config.toml
num_key_value_heads = 5
head_dim = 32
parallel_block = false
optimizer = "muon_variant"
lr_mult_down = 3.0
max_seq_len = 768
train_tokens = 136800000
Each number is 128 + 24 x the weight over its row's rms, rounded and kept within 0 to 255. Layers, rows and columns count from 0. Numbers have three digits each. The size before them is the row's rms in percent of the matrix's.

# layer 3 MLP down (transposed), 448x160, rms 0.483, rows 226-252, columns 0-79
103:129155127095127114095117122091130151144130131130101078129136129179092078108102160114125120123171134149121153140093109132144143088098188069151132119120084110114129136157170123141128125151104079108166147154129129139093129116166141148111136129
090:147111165096116124135114175165166088108139167120093099090141170127115122097091147118123164115135151127110140075152103074167120152123126108155141100109130123118160109133121105116102122172146167110126096123098128109142163145123139111175142157
098:153120119111101132128124125118114169093137107119121138054143105140102114154099186153093099140145138095130124125092093142144140092121132107104128140088130158131113087139079194145092118132080130126080139134121132092131159119118156182155169119
102:165101098135133104117111137136171149091119114131147109114153125108143162146155110125151137125119145108158140121068122123107095082094185142153104150145193096147103108136125174181153124116110102149132109105078151134128152165116077121147123139
102:111117154135097138079091171102116146144125124091126131150131119115118136126085160111127116106124134144154120114143151106139140126134131110152152106128115163105129137109140188158132136121120151104116078144146111125123090105183155088131162091
099:120139128080103095116156168112123165079092135157128131126160194072136129127165146103133128110092145151107094114178121078145144106120149091164089145142154158082122144130119140141125113129081167112142131131139089128126121126116166123134142103
102:103137137126094152117106138130146124146138178076148113113145088123122119072149105080123109126125130151130150158150104103088147090147108080120104122069123150131126160117137145099146140120134126124120140160077126129161133111107160104189152124
096:154130134168127130156155112194153131126105115124119107141133127079142101168085109132121151111163127104178074144125099146114136146164127128095117153107107110151120130131139165137125108193097116135114130071101169109160185145120135098139123133
104:153126130169091145185159119123140126124116127096153108119153126098117138140149142076112119137144115172134117130125117143166143125147129108131114091126129114158111146116123148140145147088139165145112119175125113145118135170110101123122147109
098:135097132093099163157122137112116135168093058123107108130150084120140148123136132150126141117123103120140117096137132111139104142157138141106179137091114128150084137116131169146133120120172135183077139115139157165149144150182115148152136100
107:083133191111128102119162113136122139130117087114101115128160115137075144123092125139151100144124116096119107089115131114133130168146067105112115160153158131144121159088112122136090167094131081089170140093131132126132080090123150112109142175
110:087093115137113132187133134082126148154148131142140148109135113128138178131122114116089146131086122126110093127087130138141121143158094138089083151129147111169154129161086114097120121110177118173149125133088090112120161099137112130138145113
100:113110142115088122124129104131148159128134108105133139068148131132100186103129114131110087113145136132122178139134132130119104155125124146149096143120117127145105126157149144102092078137118135149158124087142127090139115123111129154176188131
098:124141113147135117145123083113105101115116158095064166118095120111142101110103144137108119116116132117116125139149142139157110100094143143149100158085127115096104153140152146089136122139144117157104161125172159103120120126133153097144144088
094:097152102086088092105182134129119096138140122105142119148114151115144087113154130112131144117104145117146129117120121113170130083108149113110138147131151114095134137142074150083150123109089091106080118140100097121122129122112113120111130135
108:130120139136161125124075150111132109099183115098110114103097135177098195123122165101150105105113104122095100126124175148113177115075150122130135111119100144138119131145148115122102187168140142132129116098140114099164125130106122137117118121
102:163153160136125106122107111124108128152124134128141159104121166122148135121108122108134137149108097113152132156137112163148121107133137114177126076102142126146107138120126087160122104161127103131144176091179176121102168158150121114111095124
097:116140136110137128091155149158104178145082168199109110132092129145110122116154163133145174117156110111094095147120110174091163153115152135107079154154096191123153163141161140142135118124121101120160136105131101135146122150136117117124108106
105:115130102160124157048134154102130095101092090138136141104153120112130119145097083145163105122075119142110135079124122140104124137144196127156094092156086116113112117124120155107114165133111125141142119151116145112194182115100142133150117193
096:129119132086171130131105140148145115150131117106137098079124127177063160070162176094093079157113137115151178104094125122135120121133114130085111136128134137099109130161117154149135140130132134150127137166135148143118105114102136113103158118
103:133117182122118132064118129159107137141095148111130093087127108131124127110097129132129107140137124167169126130133155120103145117098126116100109165131143110074102118126112149109114078119124131117128142144140137182154127112139136125080099175
111:089120142156187141134124137147127140150103148128081129130120115128114125118113105140123061128105100148176170100116130159119145139091163127138146104151121123124121143135146093181079138125131160175129118150089160118147136148161114111147155091
110:105109122127152131153146125134131120119155104098177113096138114093104102148162123164136119180134119126145132112159134149137128129123145168135102119150130168141129114090130138160135103073128125133134145139137148136144138137131128145158116090
099:149120116121126114090126086120138158119108127151126142142144127127118126108136134120121093117146160110158103135185157150111130126091135119142140149108132153140079087160095115119149123166170081118132103107185094140164139122120103133081146132
097:091094122113150111103152113089167154139185123131170129106141136115093119111167147177116104134160118112095160120184129164156218095135052082118146151143129125099124109124129175136129134169111130134117136104096092117165140137110113148156132100
105:118163149165143156140137176098118092168175132160135078114144147155168091101078123156122080167156117157126135159146124116158098110125118152088117125185120128127138119117139146161141150133137135090150138107118126135118108131105088156129155118
099:126135145168129087168126111103086101119143147116131124109138139093118119166115158068122153082141115146116134136100160137090128104093083135141118119116109121154094136155087148145133146113144147140126095120125103181124142123159102118105154099
# layer 3 MLP gate, 448x160, rms 0.172, rows 227-253, columns 0-79
087:110171138087126116100110152120158169085089131120093094137104127142135127138117096132125136142155147121142151135149095141158130130128117130169081137153155130097141129118122118123118163102118148174154133123103111122110101117184150150104141151
097:131112126143116140148131140141117114141134106134173144084154166109123105114127120108133143135144113149170089165165135136121115158146118113096101136131130076143069165117136107155114127144139097154134164148150134129166139116132160150134153109
100:160134169121131135110144109125111123121125142086126128139155129113096165147087121094129122094138134108092104134152130127138122156134106104166157105114064158146135125106132076095120172128156115103157134140165137093093129136134132128091145103
100:130145148102138113115123125107109109122143132120110128162110130156167128182153123127105107110204132170168142131109123106117124134173152094118150146145159111128123151129120092104114126126127139148148126138085153118087105117121149157132169129
096:144118116134100162146109136157129142145126165181123147117133146178141140107149142054134144128179126151139094155107151154128105137087113113132154164136144167121138123138088139115126110100147152110152111144127138098081132136134115099115174109
102:085105128149166141132120084133122122148155163122106127106137157151126109141116128107143149159132136107113083132117048138129134157099142085127144161118171105143135156116146148117151146131120109131136152167107169119120148131129131137170137155
100:168094126131168100095136114106091109156114148149179153129143116116123138128120145100136120104163175133171137118121153176132087107123137136095148109156091114105110114102081099111140092090141171106102123111171116129137129156113107126119161093
100:149145158134156141132140155132135143139161121128127135143142152127126112127148116112168108144129150176118170105124128101147130131109127120098136118155149112113124128129106079132119137134105132139101108127166127099134175122119096120126061124
099:149145122143150137139114077102116150106121162144108122145126144113117085169132120119139153098155151143093126165134105097145129196162123130136109164116145137114116138121128131116175107120109173161140156154150138137117133135126095150147139113
098:079143169119157076131127125138112136106098157101149090107135150130122087098119120163120176152117090109133135096143155108148180128167101120145124146158137146115133123119128111132145174081116129148115107151151114142164119132130151113078178085
106:094142131131133141151160164151118110150102160150133132115149143139096091113118148132099128178156127129118164191119088110125133168093161151159138101123112091118140136151110102134124138132068081132099141101116156141110133154143129110136120173
102:136132146111153147136135111153080152145157123132089106101112128130097121093112108130121116129156142107117141144144133135137118160104147099127168163118125114141117135194111161135116153118149149145123130110128114105092133143149101170177113101
102:114138113098095122150144162115135141139140129106152156124118153137154136156152112135117117133109142127151148133134162140127119140105094073102132121084158139178132137177151131134125148089167152136116136169087094119123121161145158130166130104
098:155129150107123095132119132108135113115139109117084194156130148132149121161157149141102138147153125150109142163128124121084151100091135146153163134172100090125172157104147119119105161127157137131111143176126092124145188174093119150112143102
100:122156128123092124135159121115109147135158134158093182108128139136122132158101142148114107122117092102093119072153127151140150134104163083105140140178133144148090119136181114137174093149097160121106159146139154161137133111124134163119111139
102:135149109147132177130181130135113108147084142135131110112161087160170149154134114113123092138141149112130113126180087122164154151141097137093139135126113142173112177122134164115106140142141092106149121147099068099148122121126123157141168119
093:159150133156103115155126143118122107087156126110142150112149137128092115130111132140135120142109143156144154169128097114099121106163148143173153114112132115093113189148125048146156143172092110124138061161164101133108139165105161119120134111
100:143166142113110135135130073114122151098133119143125157083128090129146107180125129119127121126166130140112128127144126122118123132152125110112147111119134149093124142116122137113129090104145148140126107137156104155152129155138173105163099137
108:074088102168132145133120147157114139142113113096119113149123148120121117181096113105155157120095130143103111114098138173157084109088144109139143139114152065109145144156150155129161123127105122091142133127074129133179107129137114129144130085
100:123110175132137153119149100151122154074120121121095123144133122139134115124110144140135080128142108139097162121162090122130119165165103132141162161138164140118127158153093096133111157109078157126146086132131157163170154111161102106110093178
102:054100127147118113118128078124109143124128131148110155135146116121106127156134131116094130111164152088089130139141112135102123117112110131085079150120162129135113117161045104147145102127166121137130167175124132163159166110130136130172137148
099:117162187123111123127130138082164149112131138133153125080149116114160104155163115188102135172109075126086118124145132107152100145109111115116141106114127132129109147177154147109093122062148142119123145135110100118150080158146101161153142114
099:132145092118151137124129128147139130147135157154109176101159163195092139141152126140152119143144148123123126086142110148110095139132190100191149099172152114121094129085172124179134149104147157141103124159154138121097163155123166134133098151
101:152116143135105107144132173144132108147097092124135085118159132136169132127160107097119181116143150155149104130118117090060094124115119108124103094133121139127137128114151090098189124114165113130152131161114158150135117122134144132090118156
104:129109106092142153122108134133146109114108147136123122113147115132099206090148151147150174119119105138096130111122139152100069153129105106171142133110124125142067134134127099161127097116100102120107138136124131117095159061137159098113090107
092:106109179119118127113110131130125129137106121091091148143117118105104146070109098091120145129101121168104140124114083107125131115126113103100131143148173066103136104120110153141094132112132108126113157164138089128115167095131144156146134145
104:138126145118165139134106144125136147092093094145109142115126122124131095103116191146142118148158087135132142152133139118042088127104126096151118090109115183132141140111128138128097140093106120130130123135150092149107198149102167105136144082
# layer 3 MLP up, 448x160, rms 0.177, rows 227-253, columns 0-79
090:106141137130107102137152097131121153129123116147117077137081132135142133118109099153086125154144141153141157128127142076132106121167122096131096130175136105148130118125105162109119158101141141136121136115063100144110089120112111128134147153
098:123113121121133159108157092119115146119110102148149141110140165155097097139125166141145143149114146111121156136101107156148125155129130135106105142139088054125173141159094164107133133144108136124114161136140100109115122119096089091149108113
100:128117091133121118134093141150135149091124133167104151128121102100125127117135131145127146111133115146134104107100096135110106132142149139103147134118125079114125133157162149137112100096114144120170096143130096136157129143145131130129156186
101:129110149117143095135134142114162125128093129140098135102110120153128121128084093163132118122117140138143148148091089158181105113111103117100111105109135086116097155168095125122162168131160116103156181109112171115078108138111097113156164094
095:132139118147151116091141155123136149173157147122111121145116139133106135104106114122099104128110122176097146161132134127113141120118108117137160102069143122130147106146111135157146095136119123152125111116177174151171121111124120124092121144
092:130123130091140102086103091106129137099134142127125124076127101142122115111136181140094134102111141167159125138123176125139164145159107105077104096159117114132182140139095124090138094136129120087143064127123079092134085157157098111113158131
102:094179128133105119114130152159151158142144101124148148081122139106155131163145096115111132167130131161140113099141156112111141109116156128141149112094127106140177111146194097119113129148117133173185132100157162139108134121124100121170126169
097:141118115144084151121140125135132130094117125102136167152135113091096124110142086118098152118095130140109125109132112095165165154146151143162105130109120176156120117131105103111086159116119147196114161106105130097126089131160144107078149153
094:104141147149117127168149159127150146063143137174157116158148108111144124131127127151105162108133088147123136108163156126130160173146102120130101171087101129112119099099148146113117102131148168120172152160118121149135144140141159135118129159
102:105131145099142138101127145127116082136113146148130102128131108164124113104084101101134116124085134099180134096158118118102099129095108145173154114164111152142157115115119123128112125150115121113093113081113130121149085095119113158154154115
103:088163095137124171118129128151149100167152126130151145127147158153157170137150090160130130143128139074095123141125158093138137132115139100120126134146138134134140150146133126122140112136113105126136126109174172117097207131148098138138134118
103:150092153119119124111144097136136140166146113137138149130127115123090164109155167117097118107115116118179116124146078168133118107137191149083159122156136102124133113155074102115103180111134127148106145165123136114121107146109100119140163160
110:077117072133140113133127083140099148166161118116099144144116153130173161115150105118142147118125141139186147112146161145170153127090138113149082114125133127141141105154136134100074146143152125113123114127097162111137099108166139107181125103
086:089124206100095158151167137103146098125124125106148106128107118105138101092125119138146097103101107126118162095127115130171150111110148125099100159139111114153130118123105107118151102168141157131095143119120089105154113110159105166140151153
099:137132137149172089139129100126164118125144124093148130126114130140103154149128139111145123119146163146187131166111114091134134120117134103156123120087107115092137163138116136123128152141164095124170105107130130118162070107129140084120136156
104:126146165141124174120130134102152143131102141162107158106149126143138102127131116129145155132138104133134092187143121159108085135115111142139110132143132095144101154147135140139088126171201147108129089130138114115118146163112148065135153131
090:153144085095118114133114117129130091148171169103112141162133184090147162165182150133139081158166137128086134118124143111135130113101121138122142117144101149123119087104132132099155130115095090117103136124139162126122132125098149153146125091
103:110137100125129146119116087141132123113101105129142138122104141104127150160107114094150136120088143114119127098122148119139147087149160141148137096085113151089132125131150123155098151156137172125088135119102110097100111176127106100092159163
100:153137092128173153186104129099094154150144140124163121094111142148128135106104109123103110145129132122105143134136165081138107150116177106114104128165102130132116150138160118142118102164104157129088109137143141149155130080178078108147124157
107:085114116134111131098108146133127108147152124113115099159127156166136152122148126114151147112091109138168161118118163152115142079075120086105082116168093076146143059131123138120123131158144116143113191112157123086128106118118157176156139120
105:076161141158140104099158129163120157138096099121140131178139128115149110105158087105113137118109143146127130106118114139137067112143088136114162121155061088108143121157126100117105135146143151132108144093143113140122118160113147144088140131
101:143142109135147130185092111127091134144121141150147071086159096109120142121126132149131136069171157064153127138110154143087109136158098187135115141172145080156103142120072141160165115123155184109121106097129110120109126108062132127114109105
093:149143128113125151133095119151131122141109122143152169137136132104143135151103112130124132104137157144164170133147138089129158115120114151124168115106136154126123176151152143067149151095160157164114117102123142094153096116120110125100167151
101:105154148143137117140108118122091138149122159132131169158083087126126122147104122133115124135118151084125134153134123153174133125123122149126164120114126138113145113112095131175117115145121161115088127107076142090089144079102134150178152102
104:143159153128127122144153144110142135156098131144116153127104154121170068129083103114126095142150149150121144142147097114099143068161139134125089090138118132124165131184145138131101095176164167145171159086119124109100084172102082162128158129
089:146131153175138180121118091118108151129106121156143085133091092140115100112184125145147119108149167110093140140141089108113135128143160141152109137131106207129096117132140132142114108106167135097178125120120169124149120147131116138134148109
110:107162124079105111110135100125148145094106122143134117109088150125164080161149129123138147116142156102132110185145134111151128130102112121127115119117125110130167136157116133130119140132150126153109100105139125137138151148115121152124139102